Weights of a small transformer language model.
Size: 26 layers, MLP 384 GELU, vocabulary 2241.
Architecture: learned positions, biases, tied embeddings.
Each number is 50 + 15 x the weight over its row's rms, rounded and kept within 0 to 99. Layers, rows and columns count from 0. The size before them is the row's rms in percent of the matrix's.

# up: layer 7 MLP up, 384x128, rms 0.155, rows 313-365, columns 64-127
# down: layer 7 MLP down (transposed), 384x128, rms 0.138, rows 313-364, columns 64-127
up313 103:33 52 28 38 74 59 43 29 62 29 64 21 66 37 44 58 53 42 89 76 48 23 50 38 62 79 27 47 54 49 63 56 41 42 77 36 50 29 56 39 43 41 21 32 48 51 64 81 61 55 45 73 39 54 23 52 54 70 51 39 32 36 44 41
down313 103:55 46 42 20 36 46 73 61 44 50 49 71 75 37 40 56 49 40 41 64 45 38 50 55 39 56 34 78 59 59 47 49 56 31 64 74 41 45 41 60 58 58 60 55 07 31 53 38 49 59 54 35 68 34 44 81 60 51 46 55 30 40 30 70
up314 107:46 46 38 45 61 59 38 19 68 58 43 48 64 27 61 53 58 57 32 31 43 39 74 28 59 50 49 68 31 24 60 68 77 59 59 24 35 57 56 20 65 68 47 60 55 54 67 29 30 41 36 60 49 43 67 38 47 64 55 58 62 52 64 62
down314 103:43 63 34 21 63 62 60 62 69 20 44 30 40 43 48 62 61 38 43 60 61 44 27 66 33 46 43 56 64 34 25 39 55 54 47 61 43 42 36 00 63 49 33 41 50 51 63 16 60 36 57 45 84 30 55 42 40 30 65 49 56 52 45 72
up315 113:66 51 58 67 51 61 41 27 59 49 73 64 49 66 58 55 23 45 50 60 44 51 64 42 83 43 62 62 59 31 23 72 48 54 34 54 59 73 44 40 46 12 60 56 54 49 49 41 54 78 61 27 53 35 52 22 51 50 36 56 50 77 32 56
down315 108:60 58 34 72 68 53 45 69 28 50 38 63 48 51 48 30 49 33 47 27 68 53 56 72 69 38 47 73 54 52 36 48 43 49 47 51 11 66 34 67 59 37 77 39 27 45 51 56 60 86 45 41 32 50 39 52 63 20 45 46 70 00 52 52
up316 111:25 35 67 52 54 60 73 59 56 60 46 33 39 35 49 44 66 51 80 70 29 58 40 32 69 38 86 34 42 48 73 46 91 51 68 48 64 47 34 44 35 34 15 66 55 64 28 38 83 53 41 63 61 29 67 47 32 47 51 56 58 49 39 48
down316 103:55 53 73 46 50 52 32 49 63 55 49 54 49 37 56 40 53 51 55 53 62 58 72 64 67 19 43 44 34 38 63 22 66 49 42 44 14 62 36 51 73 68 59 47 48 31 60 37 51 37 64 60 33 10 75 44 60 67 42 33 79 50 56 60
up317 092:35 24 64 12 42 39 72 47 16 43 57 57 40 56 53 71 72 45 44 66 50 33 40 31 68 31 45 62 30 51 65 42 54 40 77 49 65 40 48 49 62 42 52 66 73 49 42 40 55 51 35 67 23 23 20 38 52 72 43 74 52 39 27 59
down317 092:27 40 55 46 47 30 68 53 77 48 24 43 74 30 55 67 51 74 46 31 44 49 56 38 35 41 42 33 47 38 73 46 43 48 86 42 54 60 66 36 52 63 59 48 55 51 35 67 49 45 58 80 24 57 34 32 66 42 42 57 45 44 41 35
up318 102:32 60 80 31 45 41 49 48 74 37 56 55 61 37 46 66 60 40 54 16 44 53 37 58 26 66 30 70 50 39 46 59 67 47 47 58 20 15 40 60 57 42 37 33 57 47 71 49 43 74 62 25 56 21 38 50 47 52 58 47 48 57 52 52
down318 099:49 71 48 51 35 36 46 28 55 69 32 32 50 40 66 46 64 57 70 51 65 24 35 45 39 42 35 54 43 36 51 42 33 64 47 64 59 04 66 28 67 42 63 23 43 40 55 49 55 31 78 57 64 44 59 52 41 67 51 24 25 56 41 79
up319 102:63 39 41 47 30 64 56 67 50 37 53 38 32 41 58 15 48 32 42 17 75 00 52 40 66 46 57 51 63 68 39 50 59 61 37 47 67 26 61 32 37 52 61 63 48 27 41 70 58 36 64 31 43 46 51 50 49 54 39 51 58 49 15 54
down319 094:48 62 39 55 70 36 46 61 61 33 54 67 39 45 57 77 64 50 34 62 71 72 35 36 25 80 42 20 40 45 66 61 58 65 69 51 31 57 53 59 63 50 55 38 69 53 65 63 29 50 44 67 34 54 64 45 89 46 54 32 43 65 72 78
up320 104:59 45 39 47 54 54 48 69 73 53 44 18 65 29 52 58 53 72 42 29 31 58 65 47 37 54 55 68 59 40 58 35 32 53 59 65 56 57 55 45 51 80 43 59 38 73 62 66 58 60 48 57 29 56 35 56 52 42 46 31 55 45 05 59
down320 100:67 57 55 51 51 24 52 23 28 57 51 56 67 73 60 50 73 63 48 31 59 49 64 56 36 25 50 48 50 39 37 51 52 54 54 53 44 53 65 88 77 38 57 40 37 30 35 41 47 47 53 63 36 50 58 56 53 55 50 42 75 40 57 45
up321 100:41 46 36 41 64 80 52 54 59 71 73 19 40 93 69 39 58 40 33 54 35 25 57 44 60 64 40 62 66 28 51 36 29 35 53 58 51 18 48 34 74 67 36 56 25 69 79 58 39 44 47 26 72 45 35 55 54 45 54 39 60 56 53 34
down321 092:34 39 60 49 60 83 51 55 58 60 42 45 45 44 68 50 38 42 60 58 60 30 28 48 43 51 41 68 49 64 43 31 33 71 80 56 44 16 44 60 48 04 59 24 61 54 41 65 51 28 20 55 27 67 66 36 60 80 77 55 47 72 49 51
up322 099:50 33 52 47 46 68 48 12 33 62 50 59 54 87 19 50 57 37 66 56 19 68 67 51 55 73 42 73 38 26 61 37 50 52 69 44 73 43 45 39 55 56 68 34 50 39 61 52 62 37 65 80 39 55 49 21 43 79 54 56 58 52 37 45
down322 097:74 61 72 45 52 27 56 60 48 42 72 38 48 26 63 28 54 37 52 81 54 49 35 42 55 48 55 67 44 60 30 73 39 47 69 47 76 68 68 56 27 66 47 66 40 52 43 36 39 46 37 49 21 37 72 36 56 66 70 53 49 41 39 47
up323 097:47 64 55 36 45 37 74 50 56 42 62 41 65 66 32 41 95 44 27 53 15 44 52 49 48 30 60 43 52 66 38 73 40 59 51 36 51 40 61 62 42 53 43 36 58 46 40 43 66 49 93 31 34 69 34 60 31 39 38 59 72 36 47 62
down323 096:72 25 59 79 46 51 48 47 06 52 40 63 48 48 50 46 50 50 50 60 51 70 37 14 38 60 51 51 73 37 47 14 79 32 50 51 60 55 41 49 47 53 45 52 69 48 55 44 80 19 28 39 31 64 64 54 60 77 40 24 25 66 43 50
up324 111:45 72 44 83 50 69 34 54 45 75 59 64 08 43 39 34 45 47 29 58 68 24 04 57 47 51 53 50 49 68 58 54 56 41 27 51 58 62 49 44 68 58 66 29 49 45 50 52 40 48 82 46 38 24 69 60 48 28 54 68 54 53 67 52
down324 104:48 54 60 46 43 53 56 44 66 61 68 57 49 66 50 62 17 38 81 60 26 44 51 64 28 23 72 30 70 58 56 68 43 59 47 22 79 58 47 68 43 73 84 44 65 38 28 23 66 53 41 37 60 72 53 42 47 53 75 35 53 55 29 80
up325 113:60 38 54 53 27 40 49 60 52 51 44 37 76 59 45 53 66 53 60 64 61 55 56 61 68 22 59 42 50 47 41 12 66 24 67 44 66 57 51 41 56 35 31 67 49 47 47 72 74 31 48 34 76 36 39 49 51 21 38 65 70 53 54 68
down325 123:43 34 45 23 62 34 48 53 51 57 50 44 57 38 39 45 55 33 49 49 56 59 29 71 41 43 58 59 51 72 42 22 83 44 36 37 52 55 73 07 39 41 24 95 61 38 48 26 51 43 25 45 61 41 59 62 56 33 70 40 48 64 55 33
up326 092:55 70 57 80 47 68 48 39 54 62 70 61 41 54 52 33 29 46 50 76 59 55 08 50 68 41 37 51 40 51 45 61 32 45 14 53 69 45 53 66 19 34 51 60 73 64 27 27 48 24 48 39 60 44 22 63 44 71 72 60 25 91 32 49
down326 094:52 74 30 44 65 40 44 53 29 61 42 39 40 72 23 44 58 47 34 45 68 44 74 56 54 55 41 27 61 56 62 14 73 53 29 51 45 60 42 38 44 32 57 47 34 63 33 58 47 53 33 37 60 46 57 41 45 48 32 47 73 57 39 25
up327 109:65 57 46 57 62 31 66 91 76 40 40 28 58 52 62 44 62 68 52 67 55 73 56 46 57 51 44 42 55 26 58 40 56 58 69 68 74 26 56 51 32 19 59 22 46 33 52 60 58 63 45 55 79 34 25 41 37 38 46 81 66 48 40 77
down327 109:30 49 25 52 65 35 47 45 63 38 51 28 72 98 55 38 17 55 77 72 25 47 57 51 29 43 48 42 54 33 52 32 58 49 49 24 83 43 34 30 52 53 37 31 62 43 63 62 22 41 59 53 87 52 60 63 41 49 49 68 38 42 44 34
up328 100:45 39 71 43 45 50 47 72 54 54 38 82 21 55 74 26 53 68 36 52 43 55 35 48 38 64 58 44 48 79 66 41 43 51 48 45 27 23 57 08 17 41 50 42 40 50 59 35 59 42 54 35 10 52 51 69 41 57 41 52 61 52 62 53
down328 099:26 58 69 37 42 54 69 42 54 72 55 48 27 44 73 62 43 67 45 24 49 35 44 52 66 39 31 38 62 83 39 40 42 52 41 50 15 62 60 37 52 69 50 16 38 71 61 54 27 26 85 52 57 32 27 30 28 37 41 50 75 28 57 65
up329 104:65 40 52 40 56 55 63 61 27 36 26 50 66 36 65 62 57 45 49 25 42 24 30 57 40 49 61 50 42 34 67 41 52 52 37 59 58 54 52 57 78 57 58 40 33 47 42 38 41 34 51 41 60 39 34 29 49 57 50 76 64 42 30 39
down329 096:41 66 60 36 35 51 58 43 49 54 58 60 24 63 57 54 52 51 74 52 34 25 47 50 56 18 32 60 56 52 47 31 36 43 76 35 62 20 67 46 29 49 74 23 53 55 48 49 49 52 47 63 73 33 29 66 56 52 67 59 39 53 51 42
up330 117:53 75 22 51 52 70 40 09 29 34 60 34 68 69 32 51 23 57 47 41 37 76 47 47 44 49 43 54 42 52 80 70 45 57 65 39 59 31 16 28 58 33 54 44 58 59 83 58 46 58 24 49 34 49 36 53 27 37 56 47 34 63 21 29
down330 108:66 32 46 65 53 19 36 57 86 53 59 32 66 51 50 47 50 62 56 45 40 41 41 41 37 44 66 46 49 33 38 47 54 60 53 70 38 28 66 70 40 47 67 61 34 53 61 29 55 51 52 69 52 38 62 77 46 45 38 34 71 55 58 32
up331 090:37 23 76 18 42 50 28 43 43 63 43 42 44 42 64 57 43 48 47 77 49 45 45 49 37 60 55 45 55 58 37 28 61 60 23 72 58 43 67 51 28 60 70 60 37 55 67 44 81 54 29 44 48 69 37 30 63 33 48 62 61 49 33 50
down331 091:51 56 54 53 56 81 45 36 76 57 07 53 55 54 34 39 34 38 35 38 67 35 66 51 64 88 56 53 42 57 44 54 46 43 33 60 62 36 65 59 30 51 58 51 40 37 57 71 74 38 45 64 41 50 60 38 49 54 38 44 53 46 75 59
up332 100:71 74 51 40 35 48 45 41 51 59 20 57 38 41 77 46 63 44 82 47 59 69 47 48 51 57 59 57 54 37 49 43 43 21 65 48 41 84 50 44 38 58 23 69 62 51 26 46 67 39 28 63 49 65 65 39 35 73 29 83 47 63 55 24
down332 097:95 70 58 52 35 51 63 49 40 67 21 54 41 65 66 44 59 33 35 10 31 56 46 71 78 31 60 49 45 55 44 49 39 51 56 55 24 32 50 52 47 40 54 65 42 45 22 47 64 52 69 29 53 34 48 36 42 61 58 25 37 64 17 74
up333 080:16 24 65 27 42 40 48 69 56 51 58 46 42 65 45 57 43 32 46 88 59 48 35 87 60 48 50 59 74 62 42 64 40 68 40 53 95 34 58 42 31 18 35 56 43 51 25 56 44 51 40 70 59 31 54 31 65 57 53 37 22 42 45 48
down333 086:55 47 50 32 51 50 56 35 73 71 69 77 48 44 47 62 24 50 36 76 57 55 52 48 42 25 53 38 47 60 25 61 67 53 54 51 56 49 53 39 77 57 67 97 60 51 48 59 58 61 43 39 41 51 32 40 43 35 44 49 56 50 35 42
up334 100:76 57 41 64 47 49 69 74 48 63 67 34 70 41 36 61 40 37 31 31 48 49 66 57 78 54 43 29 38 48 56 32 51 71 46 42 72 19 62 54 67 45 55 36 42 70 62 66 51 71 59 57 30 68 63 55 41 35 64 42 69 37 60 42
down334 106:30 36 56 62 68 36 72 47 56 51 56 66 58 41 62 41 44 61 54 41 59 66 70 54 41 51 30 45 42 30 90 57 67 56 99 71 36 38 58 44 25 57 51 58 60 43 53 56 31 64 53 44 56 57 59 40 45 50 44 72 58 72 41 54
up335 104:67 44 60 32 46 52 77 59 21 49 76 55 41 48 72 61 51 33 54 38 52 64 45 44 40 54 58 63 51 45 60 62 60 45 63 60 75 43 26 51 52 32 19 42 56 56 33 69 40 30 51 61 72 67 55 44 40 44 44 98 25 39 56 73
down335 106:64 86 44 57 38 53 84 38 39 52 56 48 56 58 68 60 60 33 50 61 62 66 50 30 62 30 64 58 58 60 44 01 46 55 57 38 70 37 74 46 27 43 44 71 79 55 85 41 49 34 44 64 41 56 66 54 47 69 34 54 42 43 50 48
up336 092:49 51 35 54 61 63 51 45 65 50 61 64 30 35 52 50 25 55 56 56 49 44 51 27 22 51 45 58 37 46 57 11 75 55 77 21 65 60 55 24 55 49 64 42 52 50 33 40 47 70 83 54 41 65 64 56 33 12 30 55 72 59 50 72
down336 091:76 50 44 67 72 42 13 49 67 58 43 23 49 65 50 54 35 62 40 29 57 60 44 30 49 58 42 54 54 38 40 43 35 47 62 31 65 38 26 56 22 63 35 46 53 49 79 42 59 49 53 70 56 41 35 35 32 46 40 71 31 38 42 43
up337 116:71 28 22 45 47 62 62 33 63 43 37 34 42 49 66 29 39 48 70 25 68 49 54 59 52 82 62 44 51 42 50 06 79 31 49 37 46 55 43 29 43 52 81 47 61 60 44 17 50 34 43 48 50 18 52 64 45 59 65 56 41 47 63 70
down337 105:42 39 59 54 47 53 83 28 64 70 69 31 53 57 55 31 44 58 75 46 79 38 49 76 32 29 68 75 38 27 60 44 48 28 38 59 44 55 24 47 48 55 56 31 65 44 44 34 57 51 62 41 54 19 50 38 65 60 61 49 60 66 46 52
up338 088:62 42 72 53 62 58 63 69 69 47 46 59 51 63 60 60 57 73 60 50 89 59 40 40 86 68 47 51 14 55 49 41 41 54 23 31 63 29 50 43 52 37 46 52 29 48 63 50 48 45 51 38 48 28 23 63 34 49 78 73 60 45 54 49
down338 086:56 38 27 56 68 32 67 48 64 72 12 39 51 53 47 59 35 47 46 27 46 31 35 65 44 63 44 55 34 40 75 43 61 42 71 55 44 24 66 41 41 45 52 54 56 64 72 53 35 40 53 38 77 43 66 39 04 57 65 23 36 53 70 47
up339 101:56 53 77 75 32 17 55 64 54 55 85 33 55 22 80 33 38 58 58 58 40 74 42 55 49 60 50 28 49 94 56 33 55 41 39 38 53 45 55 57 18 64 38 67 83 44 49 24 73 61 61 41 58 75 82 58 54 59 54 59 47 38 47 38
down339 099:48 77 59 72 51 43 57 60 33 71 60 39 71 58 49 54 67 42 43 74 54 59 46 37 44 30 35 30 67 51 36 25 11 48 50 30 78 47 57 00 66 48 65 45 53 43 46 56 64 47 73 46 48 61 47 53 53 58 78 79 61 62 55 60
up340 105:31 50 66 73 39 88 48 48 50 50 37 43 40 87 57 43 31 56 47 32 57 38 49 69 61 47 46 82 41 41 46 48 56 46 20 87 56 62 64 54 36 57 53 75 26 35 68 46 68 34 77 13 76 46 28 42 55 49 35 34 70 58 51 50
down340 119:51 34 48 59 50 12 80 74 39 53 39 69 34 40 31 62 63 45 57 77 45 53 52 26 35 29 38 27 63 53 19 59 56 40 29 40 64 63 33 33 72 59 53 30 66 41 69 52 56 75 33 44 24 48 34 44 54 27 21 71 53 31 22 45
up341 086:70 35 70 39 39 31 84 57 71 39 41 50 59 42 57 71 64 72 62 60 41 56 33 69 76 76 57 67 37 37 42 42 53 50 68 36 59 28 22 85 65 29 28 60 53 25 39 72 72 74 29 42 45 38 31 36 18 54 59 82 59 56 44 46
down341 088:58 27 66 10 67 84 64 57 33 55 49 64 49 48 42 39 42 52 34 41 54 42 60 43 39 54 47 77 41 67 56 65 71 69 67 31 46 32 44 56 36 23 58 59 61 29 53 59 49 35 65 86 36 58 51 55 48 37 34 48 45 16 25 52
up342 095:37 76 41 39 81 47 50 25 65 49 54 47 57 71 42 23 27 50 47 48 31 70 31 44 39 66 54 69 29 36 28 44 23 36 60 48 43 52 52 50 67 31 68 87 18 71 44 45 65 28 75 58 30 62 37 38 36 49 60 44 32 56 66 43
down342 093:35 48 53 39 71 51 30 37 58 65 43 34 39 50 65 42 22 54 26 58 73 42 53 32 57 43 63 49 44 40 31 50 51 49 46 52 48 63 83 77 46 35 35 82 40 87 39 70 65 46 52 45 51 49 53 35 81 61 35 50 71 63 47 32
up343 093:43 36 43 72 59 55 38 52 56 39 66 64 48 29 58 35 77 33 66 72 27 52 52 66 55 54 51 57 46 57 33 74 59 49 50 64 73 51 56 55 57 34 34 45 65 33 74 73 48 51 53 47 67 66 67 44 59 56 63 51 43 40 79 75
down343 097:49 63 33 48 52 70 44 40 47 23 83 29 51 32 45 37 45 28 44 56 51 35 31 68 39 74 57 70 60 25 64 37 27 75 39 35 37 41 46 86 38 84 37 47 68 45 48 43 35 22 42 41 35 46 42 64 39 35 62 78 48 67 34 54
up344 103:61 42 49 34 40 64 53 56 61 48 57 44 66 66 73 23 55 48 32 40 58 69 47 41 61 36 63 62 31 67 41 81 67 48 12 53 58 31 57 16 25 50 48 32 53 43 41 31 41 49 34 58 55 58 48 44 32 34 53 69 48 23 53 59
down344 097:49 47 61 53 60 35 69 54 56 60 49 22 70 72 36 23 36 24 43 72 45 59 66 74 43 47 37 74 49 68 35 47 57 36 60 69 65 43 43 39 36 46 41 37 63 34 22 51 71 46 43 26 65 64 50 40 59 59 58 63 74 28 60 33
up345 105:28 52 39 64 67 48 61 70 42 20 28 54 72 73 44 74 46 41 65 60 75 64 41 55 39 59 48 41 43 49 60 28 52 37 74 44 62 46 47 56 63 43 32 49 45 53 39 51 30 23 38 49 54 77 55 47 47 44 30 53 57 47 41 44
down345 102:26 89 59 53 40 25 59 63 73 39 43 17 73 48 52 30 40 32 64 58 53 37 61 63 58 11 41 24 36 38 55 40 37 46 52 50 44 71 59 82 58 59 36 68 64 46 71 39 30 49 51 53 44 43 71 65 68 56 51 41 57 49 45 35
up346 124:60 50 55 35 58 33 94 57 33 40 38 32 67 69 63 33 45 36 58 65 56 73 50 52 62 64 54 56 44 48 59 26 15 52 48 54 26 54 45 49 39 38 46 66 47 44 42 63 58 24 56 44 40 44 49 77 81 20 55 48 40 46 50 43
down346 126:44 38 58 42 46 46 72 56 63 60 79 35 67 45 64 51 55 63 58 60 37 40 42 37 74 46 63 61 47 31 54 72 53 42 45 44 73 52 46 61 41 70 38 55 78 46 57 45 61 58 49 17 52 44 60 49 35 47 33 78 68 88 36 38
up347 099:35 42 48 57 49 59 13 57 74 30 44 53 67 65 38 47 33 55 26 45 40 54 58 38 47 47 34 69 58 64 64 42 49 49 47 40 61 67 40 31 60 60 30 52 65 49 11 30 19 57 30 67 01 54 32 58 35 48 18 50 32 44 40 25
down347 099:44 42 54 35 45 59 83 32 38 63 31 29 47 26 57 47 52 22 57 59 40 37 58 33 53 58 61 56 45 46 76 54 46 49 24 55 13 52 61 39 44 15 68 39 39 48 50 42 44 48 39 91 88 29 63 52 49 55 51 58 38 77 79 47
up348 090:44 32 28 30 38 46 68 44 85 38 66 42 71 32 64 31 39 39 70 57 40 61 35 34 28 54 45 52 35 46 63 32 60 61 60 43 87 54 52 32 59 65 72 74 25 65 55 61 33 60 47 52 48 35 55 64 52 49 21 76 37 66 52 62
down348 087:69 53 37 40 51 44 68 31 70 21 77 62 48 53 67 69 47 47 64 48 66 57 50 33 67 49 68 34 58 82 59 58 43 86 51 58 72 50 40 58 40 60 49 63 17 46 62 45 19 68 52 50 33 27 56 56 49 26 59 34 69 79 53 47
up349 107:53 54 38 63 62 59 32 53 40 41 36 64 44 48 63 54 68 42 37 60 53 28 18 58 68 45 52 77 68 49 53 45 62 54 27 46 39 76 94 51 41 66 72 43 59 36 44 68 35 56 65 26 37 36 44 81 52 48 45 46 36 45 30 43
down349 106:56 53 48 49 59 31 53 43 66 49 47 62 14 50 48 37 36 44 15 57 32 76 37 86 44 44 63 49 61 45 68 46 44 36 29 40 51 46 45 40 33 64 57 23 66 16 45 26 55 46 44 59 83 57 53 46 55 42 28 39 66 39 58 75
up350 088:38 61 49 47 30 47 42 56 39 56 68 42 34 38 75 58 50 73 54 34 58 64 48 64 53 93 34 51 44 73 40 36 59 58 54 55 45 38 35 28 39 45 43 62 52 53 46 66 43 11 35 69 45 64 44 42 28 59 39 67 71 30 56 33
down350 088:65 40 58 45 47 54 53 75 43 57 64 69 39 51 53 56 62 36 43 72 30 16 61 53 46 54 48 39 60 58 64 25 47 61 37 57 35 55 18 45 40 39 13 32 31 33 40 42 47 37 59 63 79 42 52 49 57 51 63 68 34 51 29 63
up351 097:42 55 22 47 59 28 37 64 40 30 39 45 68 36 43 65 71 63 60 36 48 28 42 57 67 32 50 55 53 31 15 42 30 74 42 46 32 61 58 80 45 63 65 66 64 48 28 30 59 42 25 37 42 23 38 46 43 74 60 53 38 52 48 41
down351 101:24 47 35 66 61 55 29 61 36 58 54 58 34 58 52 57 43 71 33 25 42 45 41 53 85 32 27 56 27 70 45 74 39 37 62 49 31 47 48 51 14 73 37 72 68 32 66 63 53 29 45 34 75 45 73 56 48 82 37 67 68 29 77 46
up352 105:61 60 72 46 59 23 44 31 55 35 59 37 57 35 52 53 49 51 58 43 68 66 64 39 40 96 52 44 46 49 44 33 46 39 44 49 55 69 48 65 30 35 20 41 77 54 65 50 45 52 52 76 44 63 30 53 42 51 60 68 37 51 54 21
down352 093:65 33 57 67 71 57 53 35 54 67 41 63 33 72 75 51 28 49 54 34 47 20 41 45 61 60 75 49 64 36 31 71 68 45 20 68 61 52 65 79 49 62 49 21 37 43 33 56 81 63 48 76 67 48 59 43 82 53 41 41 63 42 46 65
up353 089:70 58 36 54 66 41 45 65 35 83 58 61 35 28 64 53 16 22 55 34 32 43 69 63 46 40 61 36 50 71 35 73 40 39 41 62 48 50 49 33 56 36 55 55 33 34 81 58 82 54 51 63 43 56 28 46 57 50 60 53 69 47 59 50
down353 095:36 41 65 47 57 50 58 54 25 69 30 39 59 50 64 45 58 39 52 74 36 56 74 41 62 08 54 56 47 18 28 40 39 39 42 61 56 59 56 19 68 45 41 50 38 37 30 62 56 38 32 63 59 35 63 55 64 24 49 66 54 48 54 43
up354 131:61 72 48 37 63 73 44 56 49 42 32 28 48 64 65 75 56 19 49 54 70 58 19 52 99 62 47 55 41 52 57 50 42 55 27 31 50 35 61 36 50 32 54 59 51 46 59 42 30 82 41 60 58 41 71 20 36 50 63 67 39 50 62 58
down354 126:60 35 48 47 66 66 60 44 35 47 76 47 48 47 87 62 45 32 54 59 68 69 38 49 48 65 65 68 48 30 37 56 75 46 47 49 46 40 19 51 34 53 40 52 68 35 60 39 57 52 49 26 62 20 39 73 26 43 39 51 46 73 70 53
up355 108:38 37 46 46 55 57 38 21 31 30 42 58 45 66 40 58 70 57 47 35 74 61 54 63 66 53 33 50 69 39 47 04 43 53 47 54 48 34 28 48 50 29 68 49 23 50 35 49 49 30 53 67 68 54 36 71 43 57 64 46 44 38 33 55
down355 111:43 45 59 26 48 56 46 55 42 42 46 41 32 30 69 54 35 44 50 45 55 49 51 49 56 68 41 63 39 46 32 46 54 49 39 42 70 44 44 32 37 55 28 49 50 27 47 39 36 29 77 17 40 70 38 67 38 70 50 46 31 37 50 28
up356 103:55 35 23 75 52 62 51 63 36 41 20 38 37 40 43 41 63 49 51 24 29 48 34 64 62 38 33 55 65 31 63 54 78 56 24 49 59 61 44 60 49 29 57 72 54 59 67 12 25 51 51 37 36 64 44 82 58 48 73 47 57 44 40 32
down356 108:29 36 49 48 66 47 59 43 65 34 41 11 27 37 56 24 39 43 63 61 77 54 31 31 74 56 52 64 19 43 68 88 55 40 52 45 31 59 42 41 25 67 42 30 35 46 72 61 43 66 45 59 55 76 48 39 44 39 71 60 47 57 32 71
up357 096:55 45 47 72 65 46 49 69 37 53 41 85 33 49 52 75 71 42 32 58 49 52 46 75 64 23 95 50 46 34 53 28 56 22 27 69 56 62 43 40 61 41 74 35 12 57 61 61 31 52 71 32 54 37 75 21 35 60 48 62 40 42 56 43
down357 091:59 50 36 43 57 51 39 48 49 66 60 36 69 65 50 46 45 83 50 25 48 86 74 64 51 47 51 53 42 51 52 51 49 33 24 38 45 69 57 63 69 44 23 60 30 36 38 65 66 38 58 43 37 75 37 49 59 76 40 39 38 07 87 66
up358 102:32 61 30 30 57 36 90 51 39 38 64 31 58 45 64 45 61 42 50 28 42 50 47 24 61 65 28 37 42 48 67 70 60 58 48 36 62 63 55 32 36 63 51 46 60 32 64 62 61 46 48 68 48 57 35 66 76 60 53 60 39 23 40 54
down358 094:32 39 65 54 71 48 44 52 24 40 71 48 55 64 78 47 71 37 60 74 50 42 26 49 67 90 45 43 46 35 56 29 52 61 52 16 52 56 60 58 52 41 52 27 21 38 59 84 43 51 44 68 54 72 44 52 65 58 29 56 52 33 42 60
up359 109:37 47 33 55 68 61 39 52 47 41 62 42 74 36 53 72 57 57 73 45 60 79 15 51 64 55 46 64 28 49 39 71 36 65 42 25 26 62 52 74 41 39 51 26 44 53 68 15 75 43 24 31 42 40 57 40 60 48 53 56 59 28 49 71
down359 101:42 47 41 68 59 60 35 42 53 70 44 65 16 39 41 48 60 61 50 63 23 58 33 64 59 80 55 28 36 59 72 77 30 35 45 72 72 54 54 71 47 60 47 43 62 53 24 29 50 35 33 27 46 49 35 46 28 67 67 34 29 28 54 87
up360 089:40 46 41 47 56 58 59 41 35 38 53 37 33 48 34 64 65 52 46 20 33 58 40 15 52 33 81 54 69 67 54 45 41 34 48 34 55 42 46 30 48 58 48 26 65 36 27 45 35 61 71 58 45 60 52 58 30 68 39 66 59 42 67 40
down360 090:26 33 54 55 42 60 47 34 57 38 57 26 57 54 38 63 58 49 44 58 14 63 33 42 60 57 48 76 60 43 72 60 40 34 58 57 25 39 63 43 57 50 43 48 45 37 45 89 35 37 48 34 28 50 54 37 52 64 59 59 66 38 62 87
up361 093:30 68 49 33 75 46 53 41 31 46 61 42 54 31 50 16 47 68 39 75 54 54 51 20 39 94 61 41 63 73 44 56 51 66 44 61 44 47 64 32 34 69 73 44 57 47 62 61 70 41 37 77 23 32 66 52 63 63 68 63 53 53 35 16
down361 098:42 38 38 53 21 63 57 57 45 35 41 45 40 57 47 58 59 89 40 28 48 40 38 38 53 34 35 46 46 43 57 58 55 45 61 40 68 82 18 51 35 40 42 61 68 47 33 34 42 73 42 71 27 31 64 23 39 73 47 12 47 42 41 51
up362 098:41 41 44 47 53 51 30 60 40 52 36 48 49 38 54 30 33 28 40 33 45 64 70 57 32 32 50 66 60 59 46 37 57 55 58 51 71 52 47 30 32 60 50 43 44 48 85 67 47 54 46 31 43 55 46 76 66 38 57 35 23 37 41 23
down362 104:46 61 36 44 60 66 43 72 25 55 29 49 44 32 38 53 39 27 48 33 63 32 48 44 59 56 63 66 41 34 76 37 83 53 59 63 25 68 38 62 29 37 35 51 70 19 44 26 56 52 64 40 71 16 51 44 44 40 42 60 44 44 76 46
up363 099:58 25 62 43 54 56 41 49 36 50 26 48 77 69 28 43 47 28 42 64 34 39 56 55 68 59 57 56 49 51 63 40 31 75 50 42 56 52 80 38 26 17 70 62 37 28 63 69 28 50 61 46 63 37 44 22 42 35 51 61 54 38 67 75
down363 106:80 37 58 52 62 60 35 55 32 85 40 45 60 51 62 65 40 77 27 43 49 56 62 68 35 46 40 81 52 46 60 45 17 24 45 76 59 39 47 25 61 79 45 45 46 38 65 66 34 43 69 44 56 53 87 43 78 49 44 57 65 54 54 43
up364 094:85 48 82 72 37 64 44 58 38 48 69 35 60 46 50 25 53 38 32 40 45 68 76 48 32 62 73 49 72 67 41 58 48 53 66 43 25 78 44 52 50 56 39 60 42 41 47 43 69 66 52 57 72 55 41 44 52 55 64 26 42 47 16 40
down364 087:60 60 29 46 58 51 49 28 35 47 62 47 52 65 28 40 84 57 57 51 38 59 67 39 33 40 96 49 46 69 59 48 37 36 47 56 54 63 57 19 60 61 85 55 28 74 24 41 43 38 51 55 65 53 41 45 50 42 22 56 44 51 48 41
up365 091:34 46 41 45 56 56 29 44 69 48 43 43 37 45 55 59 83 48 66 65 60 49 50 57 36 52 49 59 54 78 61 60 53 70 88 45 69 48 48 70 56 24 50 63 69 62 27 30 16 58 40 17 29 50 64 57 42 49 78 57 39 66 57 58